{"n_layer": 13, "n_head": 10, "vocab_size": 16384, "activation": "tanh_gelu", "norm_place": "pre", "qk_norm": false, "attn_scale": 0.125, "bias": "all", "tie_embeddings": false, "init_std_qkv": 0.0244, "beta1": 0.95, "decay_shape": "linear", "final_lr_fraction": 0.05, "train_tokens": 345000000}
Each number is 50 + 12 x the weight over its row's rms, rounded and kept within 0 to 99. Layers, rows and columns count from 0. The size before them is the row's rms in percent of the matrix's.

# layer 6 MLP up, 1792x448, rms 0.0349, rows 1330-1344, columns 0-111
107:35 44 49 32 47 41 39 49 76 40 62 69 53 49 46 57 30 52 55 56 43 56 42 44 72 51 55 52 45 69 75 29 46 50 59 42 70 55 32 61 52 69 66 73 59 47 39 61 53 42 62 26 56 29 33 48 38 39 64 47 47 45 55 43 54 64 50 73 43 50 61 40 36 27 52 62 55 53 52 44 49 39 57 56 45 55 82 74 55 67 63 51 22 60 44 35 61 45 39 53 52 44 40 31 67 61 52 42 41 48 37 45
090:34 64 26 42 55 61 44 44 70 44 70 57 56 48 30 57 50 47 60 47 44 52 38 46 66 52 68 38 48 48 63 45 27 57 50 46 56 35 51 46 67 65 56 45 41 44 68 60 51 48 44 49 44 40 59 47 52 30 52 56 37 61 37 53 45 70 47 71 50 61 50 65 42 72 57 46 56 28 51 58 53 39 50 40 33 46 44 46 43 58 55 59 51 28 41 40 58 48 28 61 34 69 50 62 52 50 62 46 51 58 50 35
094:43 30 52 58 32 60 39 53 51 41 43 64 50 34 52 59 63 37 53 60 73 59 39 55 45 49 65 59 51 45 48 41 58 34 53 52 49 46 44 54 42 42 36 39 75 74 44 53 48 45 49 51 57 32 62 58 74 41 55 70 49 47 38 50 54 73 42 50 40 46 53 36 28 62 32 52 70 57 28 58 59 70 36 37 56 38 39 47 56 57 72 62 56 47 43 23 57 52 15 41 55 65 40 61 54 62 68 33 53 36 57 56
098:44 56 48 41 34 61 23 62 51 37 45 59 48 50 46 55 57 41 54 68 67 45 47 57 39 42 58 50 35 32 60 54 17 56 51 35 67 50 58 62 62 62 52 57 29 54 78 45 50 49 56 72 45 49 54 67 43 48 58 39 25 55 26 50 63 45 64 60 23 47 54 45 35 37 56 43 45 40 55 29 37 40 20 57 64 60 52 37 50 55 40 38 62 46 26 37 55 59 43 54 30 60 29 57 49 70 39 44 49 35 30 51
079:42 63 60 63 64 40 25 59 70 53 57 57 65 39 63 47 40 66 44 54 32 27 55 77 62 34 33 31 68 57 70 49 78 46 58 44 60 51 58 34 57 65 63 35 38 69 54 49 59 45 68 69 58 56 54 61 68 47 73 49 54 54 38 35 34 57 58 46 60 38 68 44 33 40 57 53 44 69 29 64 57 69 48 48 73 34 22 40 40 52 60 32 37 57 60 52 41 63 40 38 53 35 64 40 69 40 43 29 48 48 56 54
102:53 58 75 68 55 32 54 52 68 65 60 43 58 51 43 61 54 55 62 55 39 51 64 46 60 40 54 52 69 62 33 62 60 65 76 32 50 28 53 72 38 49 25 60 47 41 18 40 52 42 63 51 43 70 52 61 45 41 50 37 60 33 56 66 49 62 49 52 41 44 58 47 44 64 51 39 49 61 70 69 58 62 33 30 62 50 47 66 62 45 48 69 48 52 44 48 29 45 30 49 38 59 29 66 71 47 61 43 58 51 69 36
090:61 48 43 45 67 49 39 41 54 78 50 51 49 33 46 60 49 40 45 35 64 45 57 63 47 50 35 57 28 46 63 59 37 43 44 47 47 43 39 64 56 54 70 44 40 28 50 51 48 54 41 47 59 41 47 55 65 44 46 70 65 45 65 38 58 60 50 46 51 35 38 53 64 53 41 29 63 55 54 64 53 57 59 33 50 48 55 53 61 68 39 47 57 57 45 61 47 45 51 41 28 60 40 44 58 49 46 64 62 35 70 42
104:31 71 43 53 52 54 39 39 43 53 27 43 53 30 44 62 49 33 67 44 52 43 57 65 34 43 37 38 60 49 50 71 74 42 57 35 57 46 54 32 51 80 53 57 66 48 61 60 24 48 47 38 54 52 49 49 57 36 39 28 32 45 46 55 56 56 70 34 65 53 68 36 38 32 56 41 64 61 57 49 65 45 30 57 27 57 67 42 53 49 30 62 63 50 59 67 40 55 39 42 53 48 62 44 55 54 54 41 40 41 52 47
097:70 32 56 40 34 54 31 54 58 61 61 42 48 46 54 43 46 67 41 49 61 54 60 49 40 37 69 53 73 38 64 46 30 61 52 52 60 59 43 76 64 43 34 40 45 41 35 34 48 51 54 33 57 39 63 75 57 62 39 46 39 35 64 34 53 57 42 52 59 50 80 36 53 45 38 39 54 61 53 39 50 34 47 56 57 29 39 45 48 53 51 42 52 63 39 57 56 32 58 28 49 58 65 66 89 68 54 50 63 59 33 64
090:34 54 56 37 53 71 66 21 59 73 45 68 66 42 50 55 58 45 45 42 57 27 35 67 63 50 53 69 70 48 60 59 61 38 32 50 60 71 61 50 58 36 48 50 45 55 49 52 58 42 31 58 30 51 62 46 72 53 59 56 54 36 34 50 59 63 39 49 41 51 60 43 49 48 58 50 54 31 28 38 45 50 61 31 61 83 35 26 55 24 55 34 47 61 42 58 58 60 63 36 58 51 60 38 57 57 51 34 63 44 49 49
091:48 39 67 63 56 40 66 40 65 67 32 62 62 73 39 65 46 59 32 69 24 48 45 51 41 51 58 64 50 71 55 56 53 38 54 28 61 42 61 76 53 60 60 46 34 39 47 35 40 48 49 47 62 61 37 42 42 14 54 34 39 58 62 62 37 66 51 68 48 36 56 37 55 55 63 26 55 19 31 49 23 66 46 69 39 43 52 61 67 46 61 39 33 42 39 64 64 66 44 46 57 22 59 40 45 47 56 59 37 39 43 42
094:11 48 72 44 50 40 65 39 40 43 51 58 33 34 30 46 40 45 45 49 46 52 41 42 53 36 57 58 60 38 56 83 40 55 34 41 34 41 66 56 39 57 46 38 39 78 51 69 62 21 32 63 42 63 50 33 78 72 47 53 53 37 45 51 30 47 44 53 45 73 54 48 42 43 63 45 55 42 50 56 70 44 48 59 46 45 39 43 51 55 55 39 63 39 54 60 38 35 61 35 43 56 33 66 48 37 54 43 24 75 37 43
099:46 34 33 27 60 56 36 66 53 43 47 27 54 56 65 24 41 54 49 17 25 22 30 43 47 55 63 69 51 47 76 41 46 42 78 58 49 71 61 55 59 53 33 71 59 54 58 40 53 49 42 44 53 45 50 55 67 38 54 52 42 57 59 62 43 81 61 38 45 49 38 56 45 48 53 51 53 64 36 69 62 57 66 52 88 36 43 29 68 41 56 69 67 31 55 43 60 45 58 51 42 54 49 64 58 66 67 58 53 62 50 43
116:51 46 35 60 36 78 42 42 60 68 74 31 66 38 57 57 63 41 42 51 46 44 35 50 70 57 88 49 19 27 49 57 46 46 57 64 48 62 36 63 60 57 50 54 63 69 54 57 48 43 68 44 49 48 48 36 52 50 40 32 56 48 48 34 74 38 58 39 62 61 46 51 65 58 39 57 35 45 35 60 51 46 58 33 59 60 60 56 50 59 76 55 51 41 51 58 53 37 47 51 49 45 45 57 62 57 49 30 45 45 51 36
092:59 58 50 61 31 47 32 73 50 50 50 53 51 41 35 56 74 63 38 43 74 59 47 48 64 47 38 61 51 61 56 27 45 39 47 57 39 60 64 54 62 54 45 36 50 36 44 65 38 51 39 25 45 59 55 07 56 66 55 25 48 61 48 17 36 59 43 56 34 64 41 51 49 47 39 34 70 38 67 48 52 56 43 60 33 56 34 39 56 59 64 61 61 57 75 37 63 23 55 44 56 42 58 46 48 20 44 57 51 52 43 80
# layer 6 MLP down (transposed), 1792x448, rms 0.0349, rows 1330-1343, columns 0-111
105:47 46 50 58 64 55 69 39 35 69 33 41 12 46 36 34 44 66 43 75 49 40 40 54 52 54 51 67 61 56 67 72 43 46 38 63 44 53 42 44 46 47 55 69 60 69 67 30 53 33 71 55 51 50 40 47 55 41 24 55 42 37 57 38 47 50 66 34 41 57 54 66 44 21 50 22 56 45 57 56 48 32 48 65 36 50 37 38 43 38 47 48 48 71 56 67 62 79 50 42 46 42 40 24 53 57 67 57 83 63 46 54
095:37 50 59 72 52 72 32 48 36 37 58 54 56 57 30 44 64 25 68 48 49 65 56 34 63 47 31 53 36 48 45 57 39 45 43 69 48 31 38 70 41 50 48 60 69 22 38 61 39 48 64 36 42 30 56 24 63 40 53 51 38 63 44 46 47 61 44 41 56 30 31 66 59 52 43 59 39 49 57 67 49 37 38 43 45 72 55 44 22 68 49 48 51 58 54 62 79 44 35 48 38 37 37 26 45 38 51 59 55 50 61 63
095:61 69 67 27 42 62 47 17 40 58 49 56 57 60 61 49 42 60 55 52 25 59 54 46 49 65 29 40 41 53 51 57 56 41 31 59 46 44 61 52 51 45 60 29 37 58 38 33 51 58 43 37 39 53 48 66 37 43 33 41 58 43 49 37 24 31 62 44 55 42 50 46 67 40 50 54 55 71 48 48 52 42 47 32 31 62 30 62 40 61 44 50 51 46 41 76 34 64 61 49 56 59 30 50 62 44 64 43 43 41 43 51
099:50 48 44 48 41 57 37 61 32 41 55 34 56 41 41 45 20 46 55 47 70 39 63 58 41 36 32 67 32 49 41 44 38 67 44 41 26 50 52 45 43 59 54 33 64 54 63 68 45 43 67 41 56 39 59 54 58 58 60 63 58 29 47 69 46 48 60 55 58 58 31 30 55 47 48 50 47 67 54 63 59 57 37 35 57 50 48 51 25 62 40 48 35 38 50 70 39 48 20 61 37 62 55 50 66 44 20 63 37 48 43 19
078:31 38 40 32 61 57 55 44 45 66 60 34 63 85 38 48 68 35 48 42 47 36 58 71 68 44 61 55 49 54 36 67 60 52 46 62 43 41 62 52 39 45 73 41 43 41 43 68 47 58 34 38 30 61 61 29 63 54 62 67 34 44 43 58 58 80 39 48 53 51 20 30 57 39 64 41 65 56 47 62 54 34 53 55 38 42 54 58 51 61 49 62 60 55 32 40 47 46 50 64 39 52 54 50 53 48 52 45 39 57 34 47
099:47 63 72 57 45 31 63 64 55 53 62 60 62 45 57 48 47 31 62 60 53 60 62 31 46 60 43 59 57 71 45 72 62 38 60 57 42 37 43 46 61 65 37 46 65 75 44 57 50 55 74 62 53 45 44 37 47 38 50 41 48 45 51 33 51 55 51 55 53 51 63 73 48 60 64 48 70 80 62 52 43 61 42 49 54 31 45 20 68 38 43 51 42 46 51 44 46 43 22 38 39 41 33 55 29 59 47 39 31 65 53 53
091:61 47 54 40 39 50 49 63 34 51 76 57 54 46 38 48 44 63 59 46 42 52 52 60 42 55 38 39 74 67 52 53 79 46 57 39 60 57 54 46 47 35 40 44 38 62 37 45 50 40 75 55 74 49 45 46 37 70 61 35 53 45 29 55 48 44 35 65 46 55 71 62 66 45 58 74 33 34 44 34 59 48 29 35 35 63 55 53 36 42 59 61 47 44 73 62 56 59 48 48 52 32 61 44 57 82 63 40 56 45 35 36
097:76 49 43 31 35 54 58 49 43 61 47 49 57 36 48 42 50 43 45 50 58 31 73 43 63 41 60 45 57 51 52 65 40 49 56 34 48 29 35 40 24 66 78 48 48 50 32 44 41 51 57 19 37 53 53 25 61 56 39 70 52 39 39 72 60 55 46 57 36 31 49 47 59 51 51 42 59 65 56 52 54 52 33 56 58 57 58 31 44 44 58 47 56 49 85 53 52 80 39 56 44 43 25 54 25 41 50 47 46 59 69 57
092:60 51 56 45 41 40 50 34 68 46 45 40 55 31 39 64 46 27 72 53 55 60 50 64 41 47 42 45 52 44 56 58 49 34 55 83 47 46 26 45 34 67 40 56 39 64 36 48 37 61 65 28 46 39 65 54 40 31 36 32 45 22 66 48 59 42 28 51 44 32 45 57 25 64 41 35 50 58 61 45 43 39 70 49 41 46 22 50 62 42 48 58 49 74 41 55 37 46 60 30 51 42 70 50 63 38 57 61 53 47 40 42
097:58 55 50 43 45 41 56 32 61 61 15 58 40 51 62 30 63 50 59 47 63 57 49 59 60 45 53 39 29 73 54 55 49 55 47 46 64 65 47 64 38 75 56 58 62 32 46 61 48 44 48 72 61 50 38 37 54 42 49 36 67 47 32 56 68 39 73 64 52 52 54 61 39 31 45 47 39 35 55 61 28 59 35 44 34 41 52 50 57 67 59 52 59 45 60 53 52 37 36 52 65 27 60 54 50 58 54 61 41 71 68 30
095:34 43 32 58 42 27 49 69 48 62 50 39 34 64 28 49 59 58 72 27 50 42 67 36 60 64 48 55 34 58 45 61 29 65 44 50 41 39 44 36 54 59 50 44 47 21 42 59 66 59 41 41 56 46 80 52 65 68 46 42 46 62 40 63 41 56 42 58 40 43 38 46 61 42 56 41 42 34 51 41 56 26 35 43 36 63 38 57 41 36 65 49 60 51 33 56 32 40 55 49 35 67 40 54 47 44 59 67 61 61 51 54
096:74 59 62 57 62 43 38 48 29 67 48 46 31 48 42 53 56 55 71 42 58 51 39 52 55 54 49 55 37 43 83 55 60 39 42 47 42 47 78 49 34 55 65 37 39 71 61 81 48 57 61 44 74 57 52 69 30 61 80 43 29 38 43 46 51 43 70 52 46 42 61 42 50 44 23 26 65 29 55 43 48 62 26 41 67 62 63 42 42 37 66 58 42 60 50 55 62 33 49 42 34 57 64 30 49 45 52 39 56 55 70 56
092:35 52 52 41 36 52 55 65 64 54 53 47 78 37 54 63 56 71 60 53 44 35 43 44 49 41 63 64 69 38 64 34 64 47 61 56 58 65 48 39 54 43 45 49 53 50 61 55 57 62 59 75 52 49 37 30 27 52 55 54 65 52 26 60 34 49 46 46 23 40 43 27 53 42 40 56 40 47 62 59 33 50 70 41 57 40 47 59 66 60 61 64 58 45 53 61 57 42 47 55 63 52 47 35 61 54 50 35 36 80 42 55
112:46 76 37 32 65 70 52 36 52 54 62 47 50 57 52 68 64 61 47 46 38 65 32 27 40 58 59 70 40 48 24 75 36 51 35 60 43 59 66 38 61 59 48 59 32 40 38 62 57 40 37 54 47 73 43 66 53 87 45 53 48 49 43 41 62 61 28 54 47 47 59 65 56 52 48 63 47 27 49 54 53 57 47 53 81 51 32 43 64 35 49 47 36 42 52 37 74 41 72 61 67 42 37 55 45 66 71 59 55 56 58 51